Weights of a small GPT-style language model, trained from scratch on English Wikipedia: normalized queries and keys, 389M tokens.
Each number is 128 + 24 x the weight over its row's rms, rounded and kept within 0 to 255. Layers, rows and columns count from 0. Numbers have three digits each. The size before them is the row's rms in percent of the matrix's.

# layer 4 MLP up, 768x192, rms 0.137, rows 83-155, columns 0-95
104:144159127153115072139115149098125139079125119118106117176121137163102094095156135187143147115089134099099129124144153117112105089119087080107096130145113121118126144083121096151117169163126138129153104145138130115143157132131135111116092117105129128098162128122180130126136102094130151108
107:089109149117114131176090131112124174169125152124106114143137126095165131172110150106129147112112141113136131154135113088103106130181117081146142106146137152119169139164119135167146099104162129153155120139093139151155076147182127085177127120140137107126116109097147113120118129105104187155
094:103117156142140157161138154120148080127126140171146094102165096119144128080119063149083159126139100154122095114138125111177077091128114146134121167103159143103161106096134105141100149132143073154142126136114116154101102159114117139143136154148163137108125130081121130144112142141118115142
096:156112134095102129206115131149095137183135137143107153139129128175166125114161096157129115087090136132129184120065151131098079148117143135083129144114166126121141087144125120129111117105157140127080140136157125154138119121117124128139149158090088138145098151136124131159119147124133137107
086:152126114111144124099153068126130104143132138096133114131148139109145142153130136102114137187189106136035146122115119109133147124125130185097113147153138144126093154130115135168087170121105124080110149098161097112137087132128090140141105146162170127101110163113114147155112114132089186168
108:134113111096121138146160114134141124109154128155133124110137122125154135139132149153122184162067112149099112145129130129176105136125147146096134151177093122169180110144105113162122160108187136156135145151118097146134145148114147177156072094154098129107131097149141098134146107122137094176
095:128141152114165176127135123103119083104104096163142117079169129141125137135171167120088118105109101110158119122106172138106112109090143112122098109107126095173165131112130157124127152134138143184131140126135134156108121102163085107131116079099129117136160133138129108095118114111140126159
116:136119094134110137112151140120108175104137138124124152081152127097120152110100127186152130122125130100175127097151113109091109123112132155123131131143088117133112109114105101101125098097099138149131166143162125126151155105140090113158117090134076151133124154075189135193101139147125131135
091:082125138153130113104148119174150085116166088151117069136145153098147082122093112100155152164143182109117124121141151119105114119129155155089127133121150150137170137107109139111152113135148098094140076131124121097156128167127153125163094112144149141108152172123159106109109134140109142144
099:166131167119160117119101116126135138096141160068145118115122133147140114130111100124163154106125112143108083092111113131118114104139151145102139137115126117173110126155171124113102116128137091136116133138101140130127135146100125108071134117100082162121145129129139125134106111111170109109
093:118163160156095148111105141071101131144122099146105139109131155122167124108142096140089118101116094091174150153151163173126169098136129118134167138118137118123093094124129101122156141143122141168156136100107121103141124121143154125129158137153092121138089142107105119109135152114146184157
081:134116120149131119154126102150064087108137097126167108121128084127102152139109176176105182139127125135141157115105157097111113118096126140103119132155115178142119153106124169093160146139151101105140072160100145130126119111144092120158114084118149110159136145114124134090128063131146114126
187:123103105182087117095088097139134118160125093143116144188126127106180131086169126138135129163077113094152126147106161082108111105123150149174161138116145140140187137116111149155109109092125119156110110128133117124133077118138085131128132116147149141092152099093130132133149161133128131139
093:116114108133141126114156123097139157111187192144126098105074107139140092104171141124086122120099143105152136155126090127138074102148125122128101097124143112118126142139097143152144119158097157153096083134146089093129127117101115156094152148159123165150093085116166105103105118136119148121
093:161103090140150104108130133155060121105180146135156126143108117091138107119160149138145119158107141119092126123135101127126161115164100130150123115117085085091141111080109127159155114073142119125130136111095135126118105116107108122096117153160113154109085171126080144126167121127087093145
087:120157137111124116164157178135134136110114128058142142101080123133117118144179100119141149144081123128128153174147133151151115129125152155109120159163117165167074147155138102107116156088144145142080114132143126128127161145111149124086144193093180079145083147174146111127114146135111107170
106:116130155152130129134145135105106136118159134142104123138164111087120097107153139140141121130137142170108126129143111170142109137120101099107152118093092149103130131142128138172106138137092156115146159124138141136176156160112099118143157145108160106136120140181177127107158139098104142126
094:131124134178130178080089195131098117136088147121128110129146136118171125115123144128148140138135168140145126084122174150123134152116103126109104170135144172084118078157140123154134148131122123118101139120127073118147100138144157153155122137123132124091084089122154120143152127142125099100
097:174135096134134105144115082178165123135109149124151152139143114140154128111133122158115157115123143095136192114142146133136095154148130112113119132128167128146079115164145129120146152100048153163118122133103131105138130098127143149117139135175106130137094097130129181089132140114138121118
101:160147144082127137135175189109151126137083162095142112139133102138142166141119118133124151162100097140189095143144153133101115106132116120141177125126140116137154091130121139127142145099125115138151176142112096123117098093123149128120143071119123136147152113141118142133130118134168134154
095:128123098141125145135134120130098125112164112149119153098106137105155109123131164138122114166105117142138089138170157123105142156147135180124090130119136164143115120109116140092142135077124117148063123161095120137142159125167109098106145120107136151096153136106124141127147106157163137147
100:172141186170088132094125142110120147133163162126107135120159112163130140126136090101144131125116117079129159121144145131123133125115111141143125190123071055164106136110134122131170145137173109136117146161109146114150100177133083148150130132127112108160146176148111100127123126110099145118
101:132101169109122093163147115140106138161138122131185131126132102102106132147105166118141141164091151089166160162113085101134170154093128134106097109102119083116141137101133122146131126140157125138139120127071168126165074173136117134142132162153121090123146178138096136137123109152108125150
096:076124151118134126146119090108157125144137086112143159151156100171136131103077145146122137121133101122155162135101174099094155157147138144111103083081120101136079145135131082102121127134091129110103127119091117149115106115148107127126162085156111114184090115155167115145122130143091132170
114:124125170111105135129160130112112152108156119126100142118162129135105102163141113166147155118090096144152111127127168133155096085145136129118166167101081152102189121102105148116153158131148135143099078133181156166115106169131144131142097146136097114132089115126128093127173144133160121131
110:113141136124096137115113110086124110116131118095158148139148125159150117146127163109126113080179133129155144129061145164089116126082119124142131166143146106121158121136113138134099116145104145152134102162089140132123061134172129135163104145104137098129134115122207133143122108106150092107
110:169136138148132086110146117106133090140132152105132125128144093151132141133116133123156125147165104102140120132090118148105153128133113092111132115127104149148138151140104152132089127154105168126128134151199106146108180150109148140119129111102118107157160106127199111086153146129140150132
095:105122155178133107105125100158104134103162125127106125164141107120105149120096157142126159091138122154143145112154136125105141079112097133124170105131114097113117117079132125122191132145119157116109142095099155107170113135135113079131122139076093170114128121159145119120163129087095143142
096:111119109134143139105147129118123138143144134111149116108134087157096165130119145128167146128098173122125107147120129070155080136124104119159161070111132132149139139127137082134139134077144132106122138088055122141116123157134130084087133103139159153162113142152135147119094132132104142115
095:124119073141102147074143085125108132107099083144119132152136085132085156119089127104156124119152129110103108133099123115138116124111107103130156099128094128148156146137122131145139140085113144152160159098138135127121126122119100100109139147141123108134127120128156107082137148162144155105
088:110150157170092109100136127134112070129131148180124119133134145101140074126118153126117077128123131168104127170133155098167162145104143070112154171152096125115150153160124123140156103110146144181083120134080105134190146155129102121153093097087111167119135155130147142111134119090133145094
098:135130160167138131133117166127119117092147161131097096178130128155135100119132156124131146141133087141118139127168133124136154126158129087108090147150139151160127148106155132093114121130086172052133108169142123167174138117145099081116108139078125114155156135108163112122100129102089133137
096:103126175152181126149133130117135120062119156172131090117130125107149129160116126119115160099089102155134149123095094162101098142168118181172087114087152141141176148130167115128132145139137112092131089129130109117097159123098099139133098117146096141112139100132123147149134155160163143136
092:134143118113130122153106138130152149089092079088149168147088113140173168105144124131156145113140141095126140126141155154131074118145140108133108133124152134143121163117120157149114117115158127123090162127110152160107092129125157103136140094162142151161147120115123105115136142112188123122
081:090090158158132077147111132116069146119136127142131100153102128121152147140107148104122193118131091184104103139143125081133112154136107132125130136115121084157125156154125124115125109161103118110128159129144128133098124150118134171123130083104121116085102114141152123151098149091131115144
100:167086164149143129149124144068138125155155138189166135187111068121126138125128070152100110140136146096130152116125148143125134129102097073108141128111121111146107111117141151104103115147122175098119094116114114173129154139140138141115121133077176156110162156127173168092104158100107111130
095:158146153147129137109076151084160147107135165107115096147126074133125113124158103098158126146151168125115129123136130163126165124142186099143167141119112092129138112115146119124184110122094120099169114118131135136124120095187155140148112135157160110152139126164140142105107099121120129140
103:154123148083120086129127117089128117101125149142104137146156133131122134114129149107146137133096163131108165115101159106129124079149162164117121126145126096129152140135112118117117144125110148102114131127092117104163071104143124157187122109116150134233134114128128129133101095123139114146
101:109149102113167090137083130112061138136137134152144127147175176108119138131128100136105164129099130124072144101116158121107171107137123136088128168162145131126131113133133122122178151172118134157107114095137098171124125089158138158151133107115142101133170108163160153138138127102147101146
095:132128144181143153087140134093144078159136126154101125132101087138155099127164086155153144126169103120115107113110097109167116152075103089104151130122132149106105086105152100139144109131131101125130148070127126116192156142140129082161143100126127135114118156101076168167097152158150137182
115:086129111138097137111128164102065125128124131156120103106101108117140132143080126101097181117103092123129189134135139138123175126138122108110144135115131167127133082103104180095146104118121118137144097134121102141163121165112127121120096118078115101148121133125164100139166173099160116130
092:157168139127122150195093117156116153106145138119135094100124130137147100116125134127143126126150131084172144133125111157104081087102124167100117135200132138158099155130087123106106105145158145140141145133115148141157137133142119068140119128140148135143160124077106120144141109122126161134
089:110154116128145169112122191151125131157124126076122072153161151114101100136145118124133127136164074158141109119154101131147095140145131149138176124181200114096131175144147147105124119121138114141126131110131092127205141110099141131140137123116146161115139124165158141119097132118101129099
136:161177150111149134117146123106120122126141130157153167119144084141128096131127087112123146145180124098135178126145109138086120124153152166080090137124081077103110145146095150084159155137156086100159119134162133125100140140139140120125112111139104065136097121116121158123133112144084121153
081:142122152143115128195125150159118095134169107121121120104169142142118100177142141125134087131056135084079108130131153108089101129123116166160158149123145140148093180164129103117148130159142091085078079119106125075129129144140116154148138111158130149136133123161146171118141126129128130152
104:139113120109105095144117146140133124155146150119155119159102114103102129132120154114105148109116071097120131119118121055108141102119144132097105139080107127114117134146125123144167144144108153116096133112129156104130153106132149144134148129181115119100090125119165143158104173095117107148
093:116124116145115153140116124113106071113154160143132137168154135170139121127091160136155151119074102106114169105130140153120162157141129075160115120099111136150126125095072146080133150146135155135074135152137112158137154121101119144131162110143105140128137132139125128142081138078128155093
109:149112117149107147128135113098088098131116132123130115146134150110166136102075152148093110157092150161141103149138155072098139135083124113163113079106125152148131188130153103156106136143139097123142121102148107088145110125185142115149173116147155117123089110159154151123153138122102120140
106:148123144120107108169116102139141104080134138104115134158080136139142141140128133149148125076103102139155137130125103112100110095082125176149144117143156117161161147116147117153142100154135114106123092141127128130152126142129148091142102130109133162119091102111167160113132143170141102168
097:107134139122140133098117127130159121100099121069178088143088134153155095132143161086180162155118115099075093099152115114133112125119168148126131093114138141108137136157143127093161119145135163123102084125138181128125092106147135134160124134151134117123133138124144112155075128126114134127
106:139122125116153113147154140109120094127103088109089130161140172133116123084106120153150128136138122154103091110153127105093143168092102135138168114113094174114140130115117105134101099170116139160118156138128112147140132136118128115116106078164126131089154147102143112110151137116151126152
102:094098158103129091130145147139123086091095154173157154151113143107134099117135089097116100123159165118118138090146121149161141122126142132095171182150098154142121161163132136115088124115149163133126122113143097130144124133115154163162120141166141134106099137121109115136088141123124134131
109:146084110150086135088128139143089130131129139191128054145148150146149153118152145098136105109113129109143143132127112113091124093112105116112171127113128129100125121141173153108133122121122159153143123132132152148122105164091181109122121141097143141114135161081142162116125118158113088152
106:076119158150143098106125117112100121132110119150109160092138117120104160138080130185088114135131150088133154159144105136094100119119129173114103138103097156077108134110120144144122176125128132152147094120123132129121129131100127115086091107122137093157141165095121098169129102128110106113
105:146113158119146093104132134200134109166141140081145150136151152113088061133120130126164154122102088116161179119109160147087160119130133139133134165126132134148140136106168095106113131113149133125131138132141132141127093152134083203113133166114090149163126171144148172123188108167142115100
098:150118161115117134136125090140102140112174142122126088111147117101143119107170170115092107129073166161119133095153136108146117110143133175093101156138138095131159112148150125179121143174112162157087154146162059085127118076154128145102125117151099075106102164120105156119134146153130107094
100:113151146144147146124122174104133112151152152134149169149157146111134117108168133159164136104110158136151122179174108128141092126133126117127129143104121140107111096168148125122113143119108089101124177092166151104172127152152122151167144141120095138106172116091129114181128116142091119107
102:118166128118125101152141136161133125177130126146141087129096103117124142148100122146163124145089140127102152137114146155114071127109142141149118144153105138176147155130141164147133099145138156124175163139149147176125160113165156134115159090164115036136099130127118116133098121069125114177
098:134157123133124168106113138089106158132132126118129117141116171095180144112094104136129124099111175137163142123133091124106152131128164156150145142138133119134147160136119101168157096112108128188176096129125127164137094159147122137100130077114129135116125130113114132107159106118107157117
092:137145167123122102134137120172133150147119093157108123117185149125098112159119134104160149152113142121158152080129145173111122182155089114127128115109102108176126129169158120121092150104110139129166124166155095154124125106172192101111115124100160142110163126152171134092126158147107165173
091:104154088129144150133115166138139090151106107124172155111132117121102107123126124149101162115145118101093123166165148110114138103169107107111165158087134102124122133089135123128117134141114113116112141106128115112128126110140136100165136166102185103119116143138114128122146161181122146081
095:122129066130129123138116154138099100110109153160137180147101112113132129056163162123131164115120121154140103122163170146105116084131123137139104124132115117106115149108180140137143122127124120162122161155172136148115152116124146158146132100163090119152129120091112146161120150131149156114
102:120113139126107160159139106157105127110124132101101184147112157094106136144157155101113144152132115147138156134135188135093135074142092180126128102098117095143083171147126062144118121160122149146102132120118141157134134137153127143149112114148125103124156129086160144109116128090122106143
087:121125141138136110104142133118135135138179128135113120123136114092161122144141139131164166157142143093168129153138099089083144173133122099108114103125182130146161108091154168159147146166160120104162163111131134135166091158136117150126135141147143117153083108149103122102118111102113203177
087:121143110172146111140160188104124099130137146144132114112143140143103170124086109132141151154114144163138163122123110136082164144118139126139109108099127141109151115110136160128094110107088140141114110091099125146131122130111162107113100138130123121133111101118107150133149131123179113143
106:122187158148130116148141103104112151122094143150094106123101153124124170116114126128125109140158124151065095148110094105155130094117121174124128115116128077118128114161094127132111150089159141133155089169117095106139143108120166153108127103068134141166110115092167108114118089110105110143
099:149126100150133105132107088132132117131113121123154114136091094159112152181149101174145135125130132156134153149107121119125146071132170107118137134129105118126151162147137122096129158126139130147121107129146132152181105160104178139149108141136137126104080107109137160100127123152125109149
105:109175141134083125138086096094152121118168134131160095140137135163163087113096083139119146178097154121134168186113133144160132135088134103134166140147125129122118147134100146110158097126110114133162083170134092161146114126152101096108127146133155143125094120111098117142163128141136128148
093:099113106128104118131169062160115098129115116132136133103119135146128135131151102141140104125108150136143129113122153110097101088120129138091134080174063130122145114104112171147121133096130105144126128141157135111127165095131102078152135127126151111111125133147136108117099174124108120086
107:135145112116120139147165113156155115130117113122103107099180144135121127089154153126113146147136127134200145157142088083116147116129138142141131121103097100122165164118135135124150139111143107104143131151167105134120112133115155143107159146114122126105082112155111110121098139133154137150
098:162122156100125162187118135087146143144115144113152141140106162134132096131158155109121086123089102130144138174168120099141079108151116118117126128146110092137150120119117091107085123108153145124114119092136118131127136110134133138151097174115099138182136097122139083128133112120124152109
095:154103141121138183160096127100132113146160119167117138149113145134178142163142175153103178123091109175101093101136141115110087100130129130124119133129108174087129177108123107157114143129101120133128116124111093153126115134129173071127114136095120111126092148089171128105128140127127106152
098:174137115177163150082174118149099143101150139098153150117142117091126160098144123148132129170107136155149136151106126153112104184142163157117128150132129106136143081118142101116119128154115105082138119118139105107125154161088125091136126125120151178166141130118156121146134096139098156113
# layer 4 MLP down (transposed), 768x192, rms 0.0329, rows 83-154, columns 0-95
106:200101119166146132133146140163088130111112114161120101098096164106189132129143090143117101129106131100112130095102127160150098118137135129093079105129090137137124093106135133116168189154181151109142130112169155131126103148141147084124131144142146121128121129133165138146124123121156084152
099:076147114096131100115144184067108129137117120151124109149102131122099150133100139138135147145132106114117099136115144119093134143092092116208125124146169153118111143115145113131109107127136153110117154169092139121128124140177097143081133155173170140125107144137165124186107158110131143115
091:129144155151116132145145139126157140065091092133131155111143121105160166139087148140098142106129090098092125137178130100142098119196167140077131136142098100135109095065124116146074139150118116116145116157197125135102146106102154159152138154159163116124122138139105120112127134089115109120
106:161080074118100134113089142127169147172125132096111139126128115126148088151074115126148141099112116102102129150108131110122127123145131139115155192108125181116120127154155133112106112143113136119092118141125082150114156173140157153134163137123101159134170138158081148093072101095138132122
085:098154115140095123126120095102111099142145100105106151127105121118175108191182111145113118123149088139131130154064121126133132139096139081093171119118157143127153078118134127154159172133105088123070101178123112092108118106124130114063117136136095114128115141140116158126113136145158136146
111:178124149136127158110145061133142086165091119135087142137171111085132133112140137131111121127132114159100093104152123113157145121145073124121161145143122173132136128134157092154121137139156119124148115119116127145118117148164149101108133126120082156113129138137086070174162096125132109110
099:114151122103105128132136142065126133099166150164106107174092141114117146154113127134170100123108098132137152138128104126128131093119130136132088109105119119124071103114132093155102089106130132150105126161061144127116100144174101111076112117133148102095076138166114109114137168124155109109
104:146111097116117095109111085154125120101120139146154113071117102125172135148110132121122105120113111091083124129164117163165107107112116139161116121135092091144106094138116161162172138147149123148114146140121116099069133154117145131160105139088131147148174118136070148113110111152111113102
091:119128095155151104140141107159147173126109164158102130115114146119129122158073126129126110087149139153123150108142122111158114126093101111116100128128133104147079124107145067138142158100109128097118172150142145103168131171118105124119161109084079151147154120135146167127148133132096113105
096:147121169110096114135148097140128140098124121109131143105120169145120146125134188121140151138064135133130151104110162125107128082147142110146164152100140129152100124126129125140122147122170090081119121141163135134137114138140153157173115147154077124112117080194161122127125144149173147085
089:107125108130176124161094131139119159128119121122114117106170111145137109119151176179121108132139123134112089116123141110137175133119114143120171081117139143147082119161124116103135116084130143187104075128160126158145115081137138131115134128118165135172111120163107149150102143141086146088
076:146166133151146104148107144135114122140154135133100097122131178109144121088137130151096131127137051129135148157112083139090117130100126153143170114165173155116090120118139125116099130130139118126180165142123101099115149092111111167162129134144096130148111159144166080136107123117129150116
208:136099117136103104155095126138129157123153116137111086102139173183091127112117155179131161130088130155163142146126127123094097121129134161120104145131121111139103153132080145173130117127174106154132133124142127112130130120168157140159104129079145129120132135123143107095152115130147139146
095:084166127165123123169129117157147169128140140150112186080123130117104130147109165161115115097127115154067119111121122127163120146121139107158131097116143163102147121126157095140159082132130102172149169094152113111114142107101138110121115119144140094127132130131099133109127140091074099149
094:121143112172148138140104102127116092157151081066152127075157065109105124111099123152146112139109133104140092105142119166109146110045079126143117132087090138101115132171123168156084120132150095119133142127120096140119137159113121130135143179138118150157105117155082100115131116113146103126
093:134155155079102172104133141160126122156107111087128145135101074116139127081125132108114135109169149079128120127168120153149141106122147170147187137164121162135131118136112087178096169081122096137080168132118116134131143157173119141153083165142123110123123142118115121120149150140097110114
100:110157132124117151100128100156070138126153072077125081129149122160134184128139116132159099125094110135163110107124114094115133143138134138132115122112154092119133158149097130152081141126146085128087138109101127142152144112093114169107141147131184105110147138140108109147140096131105135171
096:113092109144113140108133157129125073161109155101123134127128165123124127120091098153127123113149130098120098112079093150148138138133159141118158158138161153115160155133152115153103115134132120127113147159087082093123173116094123110146158143151122114128113121116139090113091098110104103096
099:150163124132163134106102128145166133094106168113115091120151130064116114122169145147110135170165083142094095141106149133146163118171091102115094115166153135124098148145157139144121153076134116091145121104100095098122102106169132117123166092123129113170127094150089140143115118122101094170
100:142130125126094117101121117132089125103156129159134143129053113136130088118154102166126125135116138102119120129126118208164109169087120150167143075129103183134139147146137164160121112137128135120153133123108126195176106127111151115099103129132159182147154103143099127142138121123108155109
101:115103135117132169115130143119150145155113077143111138143085149114137138137110113151091131119138125139117115146095149146144161157146131134129115129120185117136129134141134119114118117139145135120068109172149184160077130098109100156102130121101131120127154146147120167151170124117148154117
096:097120110163158098150129156144123125123122137142111156157149148120145199115129142146154117146138121157122127107169130155109140126103145149153147133105137162149168152121155148155130132109172116121123151149157096118083125095160168158154083094121119114114086123145121103119097122095126120106
098:084146101123072130108118129140159145108117137142123140164136204138150129138167160110135129165116162090160134072101118129125155089113103150136099130144166121151142152084126133088159111152151145180112099106164106131104149114133144122145106102147114102132121123095140122175118141135109097139
113:114095159113120154135119114165120135082145120137124132122126115168112110092090131181147121139126128159126123120135092113122172147125101122109161144066128164143116152123127132103129119131120122086098120132117115143102124079128151150140151134108125130124085137116097125116122149177115106151
108:149136120145158137111139154141147126084120090138128144080112113121147195112174130131173094123108145102159115145139073100140118113137137136096078134158104111081086111140108152146079154101140106109150087113125138148127154130145150131156144137157104142108135088149147117113074147125146114174
101:147095167122137119033112137153111129167195187143103167152113136118093160165096138090135085137101132119112109167128088110098139130121105133120146100132122161107156127144121115122117132127156116149164177130117127127135098093148100117127109155111158119111096105136088108110106140104165134119
102:164098116114134068154085149149157138132138121185129125129146072121137125117125148104129136174123148122127135115114102140153157141140102153118155144098157131137105081147104145085116092095112136100140142089131160145113182137122123128109146099115117084136166114130078134161113161081089118158
095:136116100123142139137119143116161078100090124097104136161114159126140133161163139146146126131119127101110130106119115122143135108120145074094154150114091112089139139098144109094148110070122116079132126121113128105120123139122130141146113133095116133127144167110129104096194118117093116136
090:154106111114115083138139134131202162170112097136107146121123156103109131093159097147100138135120124125148144119141140155145124149139148139135113138135125085133093116127087135127161136130112121102138124103178128133165156104129142144129131087134073135121124118098115089156106094117123098145
093:105142121138130144101133175111118142134152157177049122123168130103128117122122080093124200133136110107129131141147119191112147147125085148129097136128139106106093121119110135128162141157154152085124085144144075162098074127127165123087104129120165102116104148155100151118153089136093140130
086:084123143138104147121167138152122100125103157090129100133171099138149117136105145102117097076132140179104109122112134121157109152165162145137103164172087124130127148109153122162144105103125159118097140133104141116147110106097108067170162147103108114132129122126092129116158144120131115099
094:157138138137134127161145146105137111097121096152162163169156142142130156096131110134155115121112117108130137126136116124098153132150109074114128119088157112116110113114117119085120097114113084147170133107117103138116152169165171091105179146163116131147111147155135147146183133116127139126
085:123133101092099123102123111165134148142165126125117141152144116113094149123147141118127130143087128153095083136141111114168130169116149145091127111101157162143174122134098125086120134180122096168153119123095140140127164127121148121149128112144132129157110144111096133194149127153156127116
097:175123155125153099139131123114161190097124113167130109135151092150179160091138146104133121091142136130110142160090115083119123139135166134131099182126157152120121132143139121135088149132098101115125155141159127110130147113153198138126181164125123145125127128173170137102148115120098134134
105:149120119113128181117174118132178127111136114156123176112160133136139114142109083159160115133142134103109171092111148167110127113155143129111114123167096161114115119134181119100155124128143131138120113155124130140159109165140085122086144178137121142162164177115112142125123163182115151150
097:130173118144079132150150082094129165160115130072137139138120125134130137083084132169170132151093121126123142108101151151115129139127124135154111138125144104130122100113099138140115133126148095123143152123140157128107101143143119172104098093146129120146167153099132096104087104111164126094
094:093105138164108119156154152169193125172130141119123123125136130097098177152139094113173132132147130146134149099110111150115122118117119104148156093151164149126124111119100136117121173092117134124106110114129069122148135102121127152116146142143130124119097124122153170112103160070177160086
101:113097122097114155123142145158130139121097132123143143127067107062117118117122132157151194112099140065120105132133114131094151110109131074128142119118129161133123141122146069142146142121094116103178127157132191112119113129098125115143121154161169103086125150170127123099139093124172152148
113:135128118125154128129091116111145122116115146137128087114127062130155154139089165101110126133122146163105148112144148134112120123112089148125136139135172086123118126124145082118056109134122166115141136126114135151142145145121150160177087148108162133089216112121131143112086173143134122166
091:180119150193135178149125164131110109118195104152102152150143143142111165135127099156133113138130161089110115132108136107189143140130092121146072150123120117149096124151084092118156102160118096171118157116112107094167156104133150122141162123135100136123170122116100139146147132130129093120
108:136162155109145128151126134146122137097109122112116111155139107133105189144150152105129089124122105151131122116097119108139141133122100113135131118170134134066156119090083128100079121154113122127128128152105128112087143133097124116122114142145152112189092100140071114115162183123089132142
099:147124143117142114167149127124153111112121098104155140144125148105111116115121154129143126179078149117132137118109169088132101118146103161128143123117127157128120200120124130089124145093113085109132094155107129089130123125122113123157121134185139100083128102145159130172141167152159125131
092:131185102144112147115167146136131115136136124116147162125127150139142157147117111127105128107126103192137133131121105126176147104115126171157125107118121088126207108137094112111151120124125134104135141110164152134126129102123093082139119175151122114131132132117137123115108161105154115097
134:134162127146127158134129101156143158099099102178132163109146157142165097109084129141112131137154161129118124155145148189161127135140104162113127175148135101109168100107154120123130134172099194104139161134165136137104112100100138155101134123171140082139149172110119162122147111120145128143
093:096165131104186174142161123145127113104140104137140133088150153138115093167087144110135115146086127118127122141141124132131159162137136098123139166140140136125110163172099128143133135152109091083099120144115155142112167142119121178088118130135114131141203115130124171164130134093103128141
121:118106098113112115084109090149139086094148111170123106129126138170102160107079116120123108147092155127171126140110142119103154128194147108085125163091116128120124152104133131143123141124150161108127139164120099177121140129116125128133107125062104115119118150162105146121078120155092105153
099:134140105147113128130122114083141154087172139137172120160165115140117135143106157168121139137132171112120143163103132153141129143093102154116132151156109149154179131121083104109151147159157162153151129137170109091168129143156150099137147130135123066130158111106108138148101147136109098111
108:150094104109107125123122107150162116125113104140129137132153119195160086149100158161112117126122160115130140146145126129121144167132088161083112128098085120159134163098115134156128111175176158125095090108142135140126141122156162139165090130150122100128137118126105139113101134116152153131
111:113091109097129114167128109128136126152103083115141138124108145146133158146107152114118148088154151160135139147115105159135119088147142117154133137144114120129121170129127125123160138126149100141167121144103162119117128095103139125074151163082136173144120112155102104138122162150151121125
102:096153130115072128082178139118114116121136085115151137128092102142164102149137147146144150137139109122140107130130135118112142086110155138164136126104131128108138154120133121059158170119130163114139114164111131094139119107104097116158134127119105140163156102114115102091116097129108109169
115:139122115101105154138083153091163124117094133091114122140151142159104115158144116140088081131124127090101105148116093117151124152109176124121145160121101135157125139148092162129149083131110125129130127140144153126129100095101101113126119139111158146136097137110083119091110152110160089098
097:139132127146137072134123169173152142133166117107129114134118116138094111100121158101108121112128112109142128167149132098140156131144085122149157132120095131094144109137134183139131105143120111187165145143119089108145116116136159107130182141099104143137119164138079146148148127092131089162
108:169088146114139167167121127133119124124134132139160130133160109136106132163134144137119108150101104137099172083073117100147095152145120123113175135122160143134122106168128170127160152147120194109106115135084157159094145113120118120111124164138156125117074128088131138145120171141110098113
115:148090108100131132144095136079123112078122106151169133132142136163133097117087131133172133143136128121132132147147159127147140095148111143160093142128162107105099125124106132114158105139153132137159146127122110152152132088152157148094121124112112105136103118123125152113125153150115166119
101:105146108149080148145139135162140128150123124121134154166118131136133086119163124157143153083094124120113133114090164106121161154130154150093102121127152115116149121113086125129120145122108130102103163137132141111092147114145065101092115123135166142110100090087103163137186102106149108102
100:153117143094150141145155116162115112107131078132142143106158147114101134108124128151133112114078123130134165099128137119148137147114097109154135144130145151132119162123101120159091107191125140172121145146114157122084123084122093122119157149127133089154136131162138172138127122117143179078
101:106130134131127140133097109161126138183163197145101184173172185153125127121120124149122117102152149181127115119148139112185119152141113139091107122117157112104093095108140129145111121154138104176076125093118112163137132130117144164130148087163126108108117133124107087122144110130139159099
099:134133096112128132161125127169096135173149148111169141119121108092060113111122183133137123150102097140079112114109169113125177123144162154140188107111112131125154121116168135157136112138136132153121119137064129136123130122131084154156138156117123105134162165125099112089110147151143152149
095:117081151165140122095175130165119088125195158112125097121124124115132157092116178149096159128193134067130104119108151132124141079167090098158129147070165121119151137127169145122125106157145124140113142162111106142146150124117109117128109134124124128152168110136075108131119111145102110125
099:136128116086138147143074125154108120084106090151100137135121144140099111151103097144117110108124112152106098130124098119156113149105104143108105106120090155114127147156106136108146091128111135093186129170094111101131125100141146085152079137158151146122059089144107154119109189181114098156
094:158122134116136161131111100156106136103111121141184121126121071097091116134123125153141146139175130137098100119128131108190134134155137131105117114129141113125094114123142079108117170118163069140140106117109144130164114133137134097143147122131155117085083138133113125132157096133094155150
090:159139119122119133148119097110144141104103076158133096143156094157112178097151089162175130151123158071141143113115132086152139135139106107095139171115123104095144083083115113121153157105172136141141135153101105123119129147130159163135112116119173137146147104140112131130167116144154159125
109:093132111140116099141144145157104157160122155113140134104130146109113150113124141109098129117145076181119157121143094130161173152148154125161130119178130144129151124146134129110101144126103127113149129134103147148094162118094147131141124109118119164150107153124145120117140135132164090144
089:112131120141126157152154140135122165109149091109127122094165132074142153088097129119110126117173111119137172126150097105115099149106148154119102092137125141141136179113116115104127130098161118157166150126155123140164179141113127148108100150130151121131167151159135089114115113160118158123
092:176116121089102113160082114110142121121065139122133164137136138142140113148126118171135170119148162123141107114144126102210113151126094174148129129138132133117143176118109119145123087173094128075152108094118145150074101137097130138134168146123187136116130129133109144110155140160123105156
101:186151089135109136125147142141124131141159107136103070177149139178103104141141156164067130123119103146125126149113098105152148133101152104099187154136103088157099120099110132129117172120120154102113127105124115125085141103102115139179129131124181155142103140105135123135128148123146120164
117:158097118118147144110151130134151132137124133091120118105130143140098114133088152127091108132095107151126121119101135117160133112164142136126136126095138125131138085130119155151140156138118116103111091139121153112170102127160162108123148088114176154118136106157121139088117136143103120126
103:125130146127106128185119156109154154146121126074130167135160106156128132105121146136121168146118171122143125093145161132171096152122173114152128100100161131103171125089131137121094136145130175114161190124120096147149134139118128138117130109144145170170176094123151107142132114111098139102
091:115112165153112154098078176135145149107106110107084121132126144151081105090121149085113124148176107125158142131106138142185133146131158101125162158098129107125148169136113094114120123176097140160125130130126137137094100125133116144131132089094118134092113130088096138091151088137105116112
108:086130179138146138125079100105116130129117091134144122094176108147098137163117110107140102126184173128125127139157117131171134193139129140093185110163149106121118133123128105126154157077143109090116115093141108131139132126134114136129131117081121157105133116106114103155164152099125120143
099:108064115147097109111117148170133129122177132133127145101137158105142109099122139140160162156153071128120102125136129121124140112100113144114134138137151157163127145090115128171127152132156090099118100098164116156120142085128148114146105133129117128090145123128133174163185115129088124119
092:185100090146103122148169125087166115104134095121112142088096132133121137107132162107127152109109115174051127138105111126125168148141125141162136137096135111083127165148088143093094129153119129167132113126112118132143111147105156129102122144114112126122147139099159118073116151095145142141